config.yaml
parallel_block: true
learning_rate: 0.00495
max_seq_len: 1024
Each number is 128 + 32 x the weight over its row's rms, rounded and kept within 0 to 255. Layers, rows and columns count from 0. The size above them is the row's rms in percent of the matrix's.

# layer 8 attention value, 96x96, rms 0.202, rows 37-73, columns 48-95
size [ 60  53  56  54  62  61  57  61  65  53  53  62  60  56  63  55  55  62  62  57  65  54  53  53  60  59  64  66  64  69  68  69  61  64  64  62  69]
[[130  62 126  76 130 118 148 124 143 213 123 188 150 150 122 133  59 203  95 127 186 188 117 132 152 143 129 147 128 147 129 119 114 140 150 133  22 120 164 158 132 123  81 153 114 146  71 150]
 [ 84 106 102 115 160 196  82 169 164 173 157 109 176 106 187 113 109  91 132  71 143 112 132 128 127  90 128 146 109 181 119 160 112 110  66 162 120 106  96  79  89 140 153  93 166 146 148 139]
 [135  87 185  92 136 144 137 119 123 115 129 183 172 149 125 104 116 192 104 159 125 122 146 178 128 138 158 118 116 161  86 128 112 105 118  54 145 187 150 153  36 112 209 108  86 148 118 155]
 [118 137 161 117 104 105 120  79  62 151 121 171  87 153 135 133 104 105 106 105 100 105 111 204 115 123  40  81 127 171  97 175 121 152 147 132  95 120 148 125  71 119 216  69 162 131 163 108]
 [ 73 128 106  97 169 165 203 144 102 135 111 141 159 153 161 135 145 132  90  33 120 127  95 157 122 105 130 138 156 195  91 157  84 124 105  96  94  83 148  76  76 106 144 132 125 100 149  79]
 [ 72 118 124  62 175 125 102 117  98 159 107  83 146  49 125 101 171 163 111  81 149 169 131 121 138 149 153 111 124 127 148 124  92 119 144 155 168 113 112 121  95  95  76 157 128 118 120  93]
 [133 148 119 180  85  94  42 146 135 142 158 162 173 115 105 110 111 114 143 135 101  51 116 130  81 148 154  52 128 124 131  60 122 154 128 159 159 135  93 147 126 144 143 122 124 147 109 113]
 [ 86 191 181 106 160  95 127 150  69 131 129 165 144 108 112 201 118  98 120 141  66  85 150 132  78 125 161 134 108 110 126 154 135 115  70  94 106  94 136 144 109 158 130 127 106  61  84 164]
 [126 127 122  89  61 142 136 128 124  76 141 176 112 181  89 154  94 126 148  56 191 149 114 115 161 168 163 117  87 137 145 113 116 149 134 119 120 115 133 124 126 137  73  94 109 160  81  76]
 [109  97 141 174 156 118 174 116 160 135 114 133 131  27 168 160 123 176 140  63 141 154 130  98 102 140 142  97 255 166  86  95 134 144  98 122 118 155 137 194  84 123 128 139  92 100 113 145]
 [109 106 142  91 198 118 108  37 129 118 135 131  83  98 117 139 181 101 122 139 144 106 110 110 111 140 147 129 145  91 113 154  98 145 109 114 137 159 140 149 146 110 202 151 189 120 166 149]
 [126 126 107 163 176 214 119 146 119 149  70 101 100 135 123 110 104 114 153  99  98  85 178 101 159 159 142 154 106 115 114 136 170 148 130 124 138 158 120 126 169 195 135 139 150 142 103 115]
 [ 77 168 159 120 128 155 109 139 123 129 103 144 194 149 157 110 101 159 142 129 143 144  92 174 113 160 143 132 140 102 104 140 131  96 110 100 161 205 130 152 123  85 137  75  55 204 166  83]
 [169  98 113 120 166 115 131  93 141  75 131 154 145  58 117 107 106 144 161 109  61 111  52  64 116 184 130 101 126 176 102 103 125 148 138 117 128  86 145 149 150 143  99 116 144 161 140  75]
 [113 137 102 134 129  84 144 130 136 140 148  79 229 167 111 117  72  69 128 125 177 155  81 109 151 162 142 122 111 135 101  86 152 133 196 113  87 140  99 146 161 123 136 136  65 179 127 131]
 [109  74 130  59 105 122 147 115 160 184 123 166 150 159 125 138  73 150  97 134 107 198 107 114  95 111 131  66 198 173 117 119 153 152 168 108 136 139 184 100 133 147 132 170 139 164  59 125]
 [140 148 172 158  67  96 169 140 186 132 150 186 130 128  96 141  94 181 132 105  90 172  65  73 145 138 128 116 115 125 107 104 157 166 117  70 157  95  99 153 153 150 152  89 133 178 114 126]
 [ 97 133 138 148 121  77  91  97 121 113 127  80 185 107 158 139 165 120 102 118 134 187 101 185 176 151 112 151 178 152 108 187 112 128  65  52  91  90 167 127 125 131 109 149 116  78 149  47]
 [142 141 104 151 116 172 109  94 125 190  75 175 108  91 118 121 161 109 137 106 125  96 158  66 117 177 176 116 122 103 141 120 122  80 144 118 124 149  62  68 113  58 136 147 154 138  95 141]
 [117 144 146 185 164 123 137 182  88 143  83  97 119 155 120 150 187 100 102 162 118 124 125 114 107 134 165 130 129 123 156 175  59  87  95 157 117 116 151  93 121 126 164 116 198  88 128 124]
 [ 92 147 160 217  86 126 130 106 158  39 122 151 121 109 106 145 191 130 106 135 121 158 136 136 157 121 151 149 159  64 200 119  85 161 109 145 104 142 131 169 109  99 127  82 114 145 137 151]
 [142 148  97 103 109 126  93 127 116 186 125 124 102 164  57 128 138 109 111  87 193 143  97 131 142  90 106 171 127 101  95 108 131 150 157 157 117 139 131  93 126 203 122 129  71 221  83  75]
 [127 165 181 116 131  86 108 129 175 125 126 122 102 176 154 104 145 154 106 125 142 168 146 128  83 123 139  89 135 135 107 156 117 140 171 162  87  71 155 195 158 140 115 147 124 162 136 116]
 [126 104 153 119 135 156  88 128 138 154  86 127 183 142  81 133 122 113 152 152 142 143 151 120 116 174 159 196 166 150 110 136 133 133 195 164 130 136 135 130 124 168 109 128 122  72 156 174]
 [139 182 192 116 127 161  88 167 140 149 131  87 173  79 132  40 140 103  79 114 128 132  82 134  79  69 130 149 100 160  91 175 138 161  64 159 133 107  95 162 103 137 138 148 123 110  79 137]
 [ 81 113  93 160 125 122  82 128 125 166 145 120 101 111 114 129  63 111 164 142 129 176 137 108  81 142 161 136  61 128 116 161 134 126 154 133 140 184 103  93 156 145  68 129  89 164 106 179]
 [132  85 139 125 132 118 109 141 115 212 182 189 135 154 102 118 131 143 111 182 119  92 110 172 139 141 136 124 171 200 145 137 144  97 137 128 141  57 152 144  36 108 143 101 144 112 151 121]
 [136 153 147 219  97 114 112 153 132 112 160 153 133 156 142 151 108 117 108 120 126 132 157  66 145 123 100 132 115 117 105 136 129  91 165 162 124 144 120  88 106  66 106 114 104 143 161 100]
 [127 154 185 109 179 125 130 131 156 144 159 196 139 169 113 171 141 145  93 133  93 112 172  96  86 115 133 155 144 166 123 110 119 195 113 104 101 109  62  86 107 199 128 164 124 139 141  97]
 [ 73 143 170 146 139 172 173 149  93  74 147 172 142 126 156  66  63 166 133 134 111 113  94 119 128 152 170 111  85  82 123 168 100  96 144 131 140 154 121 121 151  53 129 144  42 166 127  86]
 [ 96 123 138  86 166 121  64 155 132 208 152 147 125 173 145 100 125 163 108 196 146 164  90 119 140  89 132 222 176 167 154 127 122 146 121  98 129  98  93 110 134 131 106  80 139 154 136  99]
 [ 99 102 134  72 144 194 127 154 168  80 155 126 148 121 142 173  58 116 169  68 147 154  67 143 189 129  91 165 109 172 122 139 126 101 140 122 171 103 157 141  65 122 124 110 101 127 113 145]
 [170 154  97 144 141  64  83 198 110 174 110 145  65  97 100  80 122 137  96 174 140  55 206 135 138  61 179 163 134  98 156 141 124 145  69 165 124 132 108 118  95  92 177 145 127  80 124 162]
 [172  88  71 153 105 141 127 105 125 122 139 103  87  64  94 152  95 158  95 107 177 146 139 164 150  98 129  92 169 137 102 177 116 116 180 116 122  86 126 159 178  84  76 128 100 150  78 135]
 [167 122 112  89  98 112 156 105 121  89 114 143  96 154  28 106 140 115  93 145 134 138 114  86 150 141 196 144 139 105 105 183 119 171 161 141  67 168 161 146 170 120 156 141 158 131 105  83]
 [168 161 141 150  60 142  95 117 143  86 138 141 139 139 140 107 165 124 145 148 127 126  83 125 100 109 116  94 102 118 155 124 179 239  94 128 181 173 176  88 114 119 123 122 120 118 149 122]
 [127 145 128 114 150 120 168 154  86 135 134 127 114 113 179 137 107  67 103  89 114 161 144 137 125  95 123 123 169 107 121 187 198 135 124 112 125 105 162 182 125  97 124 122  98 108 191  95]]
# layer 8 attention output (transposed), 96x96, rms 0.176, rows 37-73, columns 48-95
size [ 68  51  62  57  62  62  54  61  66  56  55  71  65  58  59  55  60  64  63  59  59  62  58  54  59  63  56  69  71  74  65  75  67  65  69  68  67]
[[130 152 108 152 149 132 166 118 144  43 124  94 138  77 150 127 164  90 129 167 161  89 168 163  91 170 175  48 100 127 179 134 158 136 145 121 203 146 150 148 144 101 154 164 150 141 153 141]
 [115 119 146 144  44 125 108  85  37  71 110 120 162 124 127 131 163 113 100 201 110 178 132  89  84 122  87 178  84 120 150 139 162 138 190 130 132 141 132 165 154 128 123  79 148 162  99 163]
 [118 191 137 177 104 150 158 117 167 114 158 117 114 145 148 162 100  89 178  92 160  95 182 133  78 114 136 131 125 113 107 108 178 149 177 164  84 137 160 112 222 172 140  93  88 115 168 164]
 [ 96 128 177  80 113 174 158 221 186  97 128 150 161 143 113 155 132 104 106 165  93 169 134 115  78  87 173 162 141 127 133 147 160  64 144 170 155 122 174 116 119 160  87  97  96 125 139  77]
 [133 117 109 121 119 147 146 135 123  70  95 122 118 129 122  67 110  92 116 172 177 149 105 147  94 142 196 118 124  61  95 114 171 109 151  82 108 170  20 137 107 186  79 137 116 150 118 107]
 [111 138 111 130 117 160 118 135 122 101 165 135 103 131  87  99 124 189  74  80 177 192 188  93 176 147 109 141 103 145 155 143 222 129 139 125 112 110  95 122 149 174 147 114  93 145  71 130]
 [135 150 116  97 134 120 172 133 171 131 163  82 108 136 109 201  92 144 166 140 172 129  39 119 170 135 131 101 133  54 156 137 142 168 150  96 126  81 114 105 102  80 147 155 136 114 132 122]
 [146  81 134 153 179 164 126 107 163 140 217 100 163 164 123 113 156 161 114  91 114 195 136 133 167 106  88 121 114 117  87 121  94  65 168 124 127 136 120 140 169 169 105 116 160 142 138  78]
 [138  82 153 136 150 156 143  96 103 131 104  52 150 118 172 103 162  91 119 154 116 115 113 143  97 199 148 116  94 180 143 112 132 159 111 163 109 179 128 138  87 137 152 181 131  97 125 154]
 [ 72 104 145 119 109 104 103 161 133 146 194  91 126 151 130 167 117  74 143 161 125 124 121 114 174 130 138 142 105 122 139 136 156 165 158 128 183 168 123 119 155 119 139  86 157 124 125 182]
 [176 130 157 113 111 100 133 164 146  90  91 118 215 146 173 132  82 155 163  48 161 172 175  96 117  96  69 148 151 168 159 102  86 130 136 111 101 152 137 107 152 123 148 121  79  94 168  93]
 [ 83  92 141 135  80 110 127 127  59 146 145 128 175 122  83 115 116 106 113 143 140 126  97 170 171 153  50 156  97 113 131  56  68  85  88 142  74 159 184 133 115 126 124 135 127 157 163 124]
 [145 148  78 162 149 210 151 121 202 133 232  85  69 112 123  89 150  96 103 131  86 129 171 140 131 110 142 116 138 120 151 106 127 161 166 127  68 107 146 158 141 137 111 141 167  97 109 100]
 [127 111 178  59  65 108 136 156 202 119 104  67 130 175 120 132 135 164 126 180 148 102  90 174 102 142 192 158  98 146 113 140 119 159 125 144 100 180 139  66 137  40 131 170 116  59 167 169]
 [128 159 146 107 132 126 137 119 186 118 133 135 100 105 149 103 134 125 109 122 147 120 186 137 112 108 125 151  78 109 107  91 158 144 130  85 185  95 119 105  50  96 150 138 167 152 114 121]
 [132 108 135 205 131 127 158 126 164 134 116 137  55 101 155  76 109  76 141  78 189 109 100 133  58  95 151 183 110 163 159 142 128 118  83 148 178 119  95 152 148 145 128 174  78 112 201  95]
 [ 61 178 126 118 148 115  81 105 183  92 174 115  69 153 130 136 121 112 154 132 128  83  88 153 121 138 182 111 106 124 150 152 143  87 137 157  86 168  81 168 132  63 101 176 133  32 120 175]
 [164 115  96 109 128 147  95  93 139 146 130 159 112  54 175 106 149 168 104 134 130  54 103  97 141 171 181 146 133 134 147 110 105 140 170 143  91 126  81 164 156 110  89 152 143 163 134 121]
 [129 168 117 124  80 107 140 201  34 126 148 141 144 150 113 154 104 115 145 148 110 157 150 157 132  87  93 114 111 129 153 119  88 170 129 150 164 140 197 153 102 255 126 126 143 128 233 131]
 [133 138  62 172 127 121 127 143  89 182 151 114 139 118 148  97 121 137 178 117  79 108  80 124 134  31 118 150 107  59 126 131 135 131 120 166 104 126 102 199 126 149 138 122 108 129 115 103]
 [160 178  12 119 152 122 129 127  93 175 111 128 118 151 112 134 133 111 154 126 131 107 100 134 152 132  82 146 114 113  99  98 122 143 101 101 131 147 166  99 108 127  64 137 124  78 172 126]
 [101 127 115 136  56 122 112  88 126  91 129 161 161 123 137  99 116 143 180 130 135  72 138  97 158 126 102 151 177 127 122 150 181 130  82 111 164 171 157 174 147 132  97 142 134  85 128 203]
 [123 130 145 164  97 178 108  98 187 102  75  76 122  96 114 110 115 146 116 130 158 114 151 122 123  92  96 132 122 148 116 136 188  95  59 113 174 169 136  86 153 102 131  81  93 116 113  54]
 [127 131 133 138  69 153 129 177 127 110 151  79  85 120 148 149  82 155  50 111 126  77  83  85 126 123 120 118  92 128 141 156 126 110  80 102 136 175 142  87 116 108 126 131 200 160  61 125]
 [139 115  90 167 161  57 171 121 156  91 126 134  89 140 133 152  81 121 119 153 129  85  64 141  90 173 142 130 147 151 129  96  98 106 175  88 155 117 163 121 129 124 169  96 145 135 138 143]
 [100 150 149 138  76 111 111 117 206 123 127  85 160 146 110 163 172 119 115 139 131  86 120 143 123 132 110 132 126 146 132  99 175 140 131 141 114 138 122 136 129 107 156 113 170 156  97  87]
 [128 131 189 197 131 195 182 129 149  99 116 109 150  82  92 142  97 164 136 112  87 114 147 149  90 114 137 120  55  99 111  76 126 124 118 202 123 156 100 168 111 127 147 149 157 147 126 101]
 [126 131 105 130  60 121 138 155 136 126  13 178 128 151 124  84 101  83 155 153 108 119 125 153  73  99 173 166 120 121  88 141 119  97 151 104 104 180  74 143 213 154 120 103 117 128  84 181]
 [129  98 100 100 116 180 174 152  93  67 146  63  97 151 113 137 100 128 125 116 143 126 156 149 146 104 108 101 139 131 119 137 212 150 147  23 129 135 148 116 161 135  91 131 115 144 126 182]
 [153 101 101 108 106  99 129 123 119 120  64 142 178 197  62 122 182 123 150 140 153 116 131 128 132 140 188 151  94 157 136 101  98 157 119  80 166 206  86 221 120 112 130 139 164 111 119 116]
 [125 151 121 110 149 156 131 132 120 105 135 155  50  97 113 172 133 129 128 133 131  66 102 113 120 157 184 115 167 144 137 138 224 117 133 140 134 138 159 170 113  82 139 170 155 111 152 198]
 [108 128  88 120 179 115 154 146 120 125 145 103 127 148 131 101 145 136 103 102  81  55 201 226  98 126 196 136 121 172 153  64 154 218 179 155 101 119 119  97 143 161 126 152  77 114 193  87]
 [ 97  72 119 104 123 145 107 121 176  94 130 105  92 122 102 148 109 155 124 140 165 116  64 132 133 199 148 146 117 117  97  76 154 107  75  76 129  45 137 129 129 136  45 110 152 181 107 104]
 [ 97 193 152 113 145 146 154 146 118 146 118 139 102 109 109  84 142 140 168 100 126  96  98 146 163 161 116 130 112 118 180 161 118 127  71  96  78  73 111 169  84 234 115 113  99 100 179 152]
 [162 120 154 157 150 126 156 134 145 165 144 137 131  92 188 136 104 102 149 168 121  96  90 149 140 132  83  87  64  89 129 108 172  71 108 125 123 152 168 112 131 167 125 162 110 101 137 132]
 [105 110 100 140 123 167 147 149 189 206 166  67  96 135 146 146 126 127  97 156  87 140 103 116 145 109 107 174 136 119 101 148 141  71 160 132 105 171 123 115 141  66 127 106 131 131  87 103]
 [137  99 109 127 124 160 130 106 181 161 179  97 140 160 156 130 121 154 147 155  67 122 131 143 177 207 127 105  84 149 143  88 102 189  99 165 110  90 110 136 164 103 182 183 116 114  69 132]]
# layer 8 attention query, 96x96, rms 0.156, rows 64-95, columns 48-95
size [ 88  84  82 100 100 103  89  97  94  97 101  96 110 110  92  93 110  95 107  76  96  89  90  91 102 105  87 105 106 108  97  92]
[[ 84 119  96 163 131 142 134 171 141 195 195  81 122 161  88 155 188 106 169 151 162 116 144 131 180  66 144 141 101 162 123  86 100 134 153 164 135 182 101 178 118  38 154 192 182 121 145 140]
 [128 153  91 151 106 101 106 119  85 114 131 129 189 120 103  81 234 139 170 122 128 148 126 195 116  81  83 135  96 120 121 111 162 125 178 112 102 141 143 143 139 176 142  86 136 103 143 103]
 [135 169 175 174 182  88 132 137 133 111 111  85 130  37 132 144 171 146 123 175 164 103 182 124 100 144 123 157 117 128 140 109 125 168 193 150 177 101 126 143 126 106  99 188 192 124 155 125]
 [139 102  89 180 116  83 129 211 111 120  86 127 179 156  77 179 147 156 153 126 159 121  96 126 199 153 104 124 154 125 156 118 161 196  70 139 124 109  78 121 117 137 130 138 155  93 169 121]
 [ 93 123 169  88 124 126  73 145 145 164  69 190 124 145 130  97 107 159 116  95 172 103  96 103 175  95 181 127  93 161 157 154 126  91 111 109 134 132  92 119 172  44 141 134  86  86 142 150]
 [ 84 153 104 140 137 152 126 145 125 183 124 123 112 118 137  95 173  89 142 121 128 111 179 142 124 132  69 112 150 176 165 160 115 162 149  71 119 177 121 131  89 141 126 108  94  92 168 110]
 [111 124 183 154 105 164 119 147  88 141 113  58 132 130 137  93 114 133 142 152 103  83 135 119 105 175  97 131 137 106 127 134 112 107 143 168 148 150 113 158 129 119 153 176  79 117 123 121]
 [112 140  98 161  83  90 110 189 107 112 208 137 175 132 155 116 122 136 179 112 123 131 105  98 181 130 104 142  95  94 149 123 117 109 172 121 159 133 102  96 127 137 152 117 135 194 109  63]
 [146 106 126 188 173 139 130 170 160 136 192  93 127 109 200 139  85  91 109 164  78 127  95 151 139 102 160 150  82 120  65 107 120 108 173 177 136  90 181 108  91 149 108  98 195 155  76 127]
 [134 148 181 115 188  83 107 128 189 148  81 167  72 190  80 145 159 126 123 142 117 115  86 104 108 117  95 144 114 156 153 125  71  81 104 105 139 128 160 228  91 134  88 126 136 122  74 125]
 [122 141  89 174  97 169 180 140 191 201 121 107 113  85 105 152 121 139 171 133 142 132  64 112  37 127  78 100 115 146 157 119 142 111  77 197 136 125  92 142 142 169 176 116 136 121 122 123]
 [147 121 113 131 139 122 175 129  48 166 127 123  49  96 114 112 163 124 146 144 126 137  78 106 151 111  98 103 115 151 184 135 106 131  96 112 189 148  99 103 165 134 145  80 175  75 101 112]
 [144  89 124  88 134  86 209  94 159 123 131 153 116  62 178 108 110 129  90 139 131 150 184 144  83 177 122  97 122 123 119 104 102  78 127 119  82 160 118 122 140 102 123 211 141 111 117 126]
 [117 122 125 137 118 127 137 141 116 123 123 148 137 167 171 127  67 135 141 202 119 168 169 159 130 153 131 140  95 117 157 150 143 128 159 127 124 143 146 184 123 178 159 132 135 149 106  57]
 [117 154 131 106 137 130  89 101 187 105 144  86 136 161  95 144 168  95 135 129 112 112 115 165 145 214 168 106  98 120 125 127 165 150 125 137 114 146 175 103 147 146  51 159  95 134 135  86]
 [158 105 140  95 115 113 103 165 112 170  99 146 157 164 197  97 131 110 132 158 176 119  69 108 131 131 183 148 116 155 113 148 151  95 167 169  73  86 125 167  52 120 143 129 200 102 106 131]
 [ 84 101 131  76 119 110 137 146 205 143  91 158 113 146 133 116 177 119 128 203 146 102  52 185 164 129  85 171 110 146 102 117 115 143 172 152  47 134 107 152 158 146 128  69 132  85  95 144]
 [146 128 153 152  86 122 143 119  95 173 132 126  64 127 135 122 107 110 144 160  86 128  58 121  93  98 118 189 115 168 162 185 102 119 124 141 111 129 119  61 109 136 128 105 166  93 118 152]
 [135 103 175 140 142 184 134 103 142 125 181 172 107 124 163 108 149 128 137 114 140 178 126 191 158 178 126 107  98 185 118  58 180 119 152 135 104  59  65  84 157  74 109 149  75 160 124  74]
 [145  91 123  90 129 138 117 131 122 117 113 137 125 125 109 166 183  42 121 106 112 148  53 174  74 173 165 167 132 168  87 122 127 134 111 114 122 159 130 150  78  50 129 160 142 101 142  74]
 [156  89 129 142  84 131  89  89 138  89 124  78  70  88 130 132  36 156 123 116 130 155 145 137  61 106 106  91 141 103 120 131 150  98 143 174 114  84 137 129 136 155 124 144 110 156 114 104]
 [105 135 168 124 160  16 126 153 109 159 149 107 123 124 130 111 121 134 153  96 121  95 138 131 163 175 134 149 138 108 139 147  90 180 130 103 123 145 156 109  79 117 135 141 125 122  80 169]
 [ 89 147 114  87 149 163 136  97 126 154 153 123 157 132 124  98 173  81 166 125 131 130 134 159 112 147 121  70 135 159 124 136 109 155  91 152 117  89 220  65 112 102 115 189 158 156  85 125]
 [152 128 148 126  78 136 133 207 120  79 150 150 170 133 106  99 117 162 164 160  96 131 168 125 106 100 113 164 194 108 108 128  62 128 150 138 146 141 102 129 105 184 167 199 157 125 128 108]
 [128 143 127 194 165 117 133 146 182 148 116 104 110 152 117 139 127 108 129 148 104 115 132  75  94 129 118  86 148 111 151 149 107 153  29 120 111 160 152 155  72 105 178 165 132 173 170 156]
 [142  66 108 115 162 108 128  96  96 148 155 114 104  58  99  94 147 177  78 117 155 130 129  85 103 122 105 141 112  79  71  96 102 123  93 136  40 114  99 140 114 156  86 160  91 106  80 100]
 [146 141  91 142 105 100 101 145 172 119  95  90 128 119  71 103 148 147  94 168 157 115 181 103  74 127  65 113 141 104 132 117 152 133  99  85 141 105 119 140  55 139 177 112 142 162 162 136]
 [120 163 150 154 123 132  96 124 143  64 155 129 100 118 125 119 123 119 120  69 107  94 138 176  97  97 135 140 100 140  95 187 128 143 135 139 113 165 196  63  95 105 107  76 190 120 101 115]
 [111 140 153 138 167 138 145 117 214 130  88 102 114 107 119 107 149 103 159  98 140 145 122 120 119 136  38 175 165 129 176 141 112 121 140 198 128 110 125 148  98 137 110 123 109  94 128 132]
 [151 174 151 159 134  84 144 166 125 142  60 178 102 113  88 134 107 104 124 142 138 125 114 131 125 164 147 187 165 189 149 138 123 115 107 141 104 164 135 120 150 134 139 131 113  80 142 169]
 [151 169 110 133 138 108 121 147 102 114 121 114 149 189 101 122 146 103 111 108 141 161 119 178 125 125  79 197 167 116 178 144  92  96 151 154  72  94 159 130 132 169 159 102 136 148 163 147]
 [158 101 147 122  76 121 172 190 112 154 152 132 160 133 121 127 143 175 110 179 124 104 112 124 148 123 173 147 140 150 157 101  99 107 109  79 159 109 122 140 133  63 132  56  96  62 108 103]]
# layer 8 attention key, 96x96, rms 0.164, rows 64-95, columns 48-95
size [ 82  87  91  97 100  98  93  89  95  90  95  92 101 109  95  91 104  94  93  81  90  86  86  89 101 100  85 103 103  96  92  90]
[[115 108 134 157 117 106 150 154 169 177 200 153 143 152  74 174 150 118 157  80 111 175 151 122 177  73 139 112  78 177 125 117  86 147 139 131 149 141 142 212 192  67  98 125 129 143 150 131]
 [122 167  69 128 107 139 126  94 107 144 129 171 133 164 143 158 178 168 174 135 155 170 108 151 126  79  57 137 137  84 100 131  97 163 121  91 167 136 136 117 160 110 165 142 156 115 115 101]
 [160 155 183 165  79  97 154 129 115  75 200 144 120  74 160 120 147 135 121 125 163  74 176  80 109 128 108  98 195 170 180 154 111 130 167 119 213 138 128 102 107 102 118 154 132 115 160 116]
 [ 78 129 112  99 115  87 128 115 116 112 147 115 178 171  42 136 139 173 157 137 163 174 100 105 213 166 114  66 132 110 174  99 138 126 111 119 190 145 140 131 163 119  88 112 131 131 149  67]
 [132 100 145  88 138 102 123 112 133 163  40 169 103 115 122 181  57 105 126 104 136 120 123 126 139  88 211 101 141 123 155 152 176 123  97 152 158 122 134 138 139  96 145  88 112  74 118 154]
 [126  96 124  89 157  89 151 127 143 183 116 121 102 136 140 110 159 112 125 180 107 144 188 113 107 134 118 160 139 146 153 155 129 139 148 124  62 141 120 170 192 121 184 119 123 129 156 102]
 [ 91 172 133 112  77 108 139  71 167 147 164 121 132 117 165  86  99 129 107 196 154 107 157 118 167 122 109 112 114  71 147 151  62 101 144 128 136 111 131 203 123 152 159 125  75 113 124 108]
 [118 177 102 147 141 170 154 112 139  94 150 129 140  81 105  39 114 131  95  92 163 124 157 138  79  85 137 151  62 100 152 133 123 162 185 156 167 123 111 111 180 120 113 114 179 171 136  95]
 [135 114 137 118 202 126  98 156 169  88 184  89 106  98 172 101 127 127 134 144 124 127  84 129 105 111 108 162  89 106  98 106 121 117 126 127 100 134 112 112  92 174 152 124 195 160 137 117]
 [182 145 143 151 194 135 113 156 154  88 127 160  79 144 126 162  85 139 138 129 113 134  92 131  92 130  95 101  91 204 182 162 121 114 123  92 130 150 142 151 139 103  69 115 155 137 158 141]
 [187 151 137 164  16 117 160 131 122 159 126 176 133 148 139 157 114 118 198 159 137 118  82 166 117 153 117  58  64 122 159 106 157  89  77 178 106 125 107 125 199 167 154 108 175 147 139 113]
 [165  75 126 151  77 103 141 126 108 170 128 160  84  96 112 101 163 139 114  96 159  94 142  51 100  99  86  95 129 128 153 106 127  72 144 144 159 175 104 155 155 138 138  94 127  94  52 133]
 [133 148 135 157 147 122 139  95 223 113  96 109 137  30 141 109 192 135 143 175 105  74 105 143 129 171  99  85 109 148 150 102  45 159 126 124  93 179 127 111  89  72 136 158 112  99 161 189]
 [184 156 118 105 118 160 101 183 188  98 122 152 171 158 136  62 107 156 120 162 142 123 125 143 139 129 151 201 124 160 146  90  98 154 121 119 107 137  72 199 123 160 183 126 116 107 183  68]
 [133 115 141 146 105 131 161 106 175  91 184  57  77 198 150 111 144 101 108 144  88 117 126 147  95 174 179 134 122  96 122 102 122 178 142 106 116 135 133 128 107 111  89 161  53 106 128 141]
 [108 117 135 101 121  64  78 106  79 147  79 163 146 117 133 106 135 129 136 158 149 144  92 110 117 159 188 185 124 129 146 150  80 119 130 126  79 187 167 132 107  75  98  88 144 130  59 106]
 [ 99  97 136  35 173 138 143 170 180 166 118 113 104 150 126 117 160 105 178 177  80 137  46 158 174  67 136 136 102 158 106 147 130 126  69 176 110 141 128 133 111 111 157 129 110 111 141 136]
 [ 83 158 185 152  69 154 151 104 130 144 171 131 123 142 128 102  49 144 140 111 101 116  92 120 110 120 148 218 125 158 133 130  95  68  97 167 107 172 125 102 147 106 108  58 185 148  67 136]
 [115 137 166 180 115 132 119  74 126 169 174  53  70 111 101  78 195 106 146  85 116  95  86 163 129 179 104 183 122 130 159 121 165 165  95 150 111 130 148 102 165 108 109 146 116 119 171 156]
 [107 128 112 130 104 158 104 111 168 122 111 149  83 179 125 168 155 138 149 115  99 125 111 158 159 187 197 125 129 158 124 161 115 126 113 163 123 140 140  97  78 120 157 157 126 105 118  84]
 [157  93 157 162 115 135 138 172 125 175 140 112  62 102 122 165 162 127 100 124 133 145 109 107  47  97 109 115 108 100 127 108  68 138  96 166  86 123 180 138  89 124 150 171 151 118 129  90]
 [ 95 106 141 132 156 101 128 172 140  98 144 144  81 131 117 125 111 123  73 140 186 151 146 183 154 140  95 168 144  93 103 149 136 109 152  90  98 130 173  90 123  61 118 118 115 115 184  99]
 [101  69 139 108 101 164  97 113 164 124  93 140 142 114  82 102 154 145 120 155  61 162 132 151  65 151  96 147 114 125 151 125 102 129 151 131 110 119 247 146 112  94 150 201 114 167 108 115]
 [117  94  75 173  96 170 141 205 167 128 101 148 186 145  97 138  82 124 123 155 136 136 134 138 128  90 115 158 125 142 118 115 143 143 163 126  76 143 146 106  98 133 151 145 138 126 110 110]
 [105 118 152 192 107 104  99 151 163 122 127 148 146 133 181 138  94  91 112 122  96  75 139 107 100 163  40  62 102 110 160 183 107 143 124 115  91 133 107 124 132 158 156 107 104 158 167  89]
 [142 140 145 114 141 131 119 126 161 187 133 101 137  81 141 176 161 171 152 117 116 159 132 127  57 173  95 165 109 139 162 129  90 120 134 167  88 100 107 126 101 211 148 141 105 137 135 131]
 [148 169  66  84 128  65 151 142 140  90  54 132 119 138 164 119 113 142 168  95 103 108 145 136 194 173  61  47 159 153 113 168 156 142  93  84 116 108 142 118  76 101 203 138 194 132 116 118]
 [128 152 174 146 155 111 104 132 149 129 147 173 160 176 134 108 154 134  57  92 131 138 145 165 123 104 119 201 121 164 101 181 123 129 198 129 129 128 186  77 108 151 117 134 194 142  99 151]
 [ 81 193 137 135 144 122 139 160 100 146 141 145 102 132 130 143 106  93 152 172  98 156 115  95 124 124  66 113  49 119 145 150  66  97 108 203 112  96 136  90 164 119 167 165 118  74  95 128]
 [123 186 143 134 165 145 192 132 139 122  87 178 136 128 104 122 118 110 151 143 136 127 104  61 106 112 129 157 171 141 154 180 152 110  93 118 107 204  69  80 180 159 105 139 122 130 112 172]
 [ 79 185 145 114 161  95 175 139  67 101  76 162 127 124  55  82 169 115 117 145 112 156 141 149 124  75 151 218 125 132 161 145  55 107 142 143 125  89 109 131 102 129 107 105 141 119 153 133]
 [109 122 127 134 171 151 117 163 155 171 148  94 139 140 174 112 117 129 149 109 133 147  57  90 162 114 162 118 177 147 191 176  97  93 163 123 135 115 147 118 152  68 195  65 139  57  89 106]]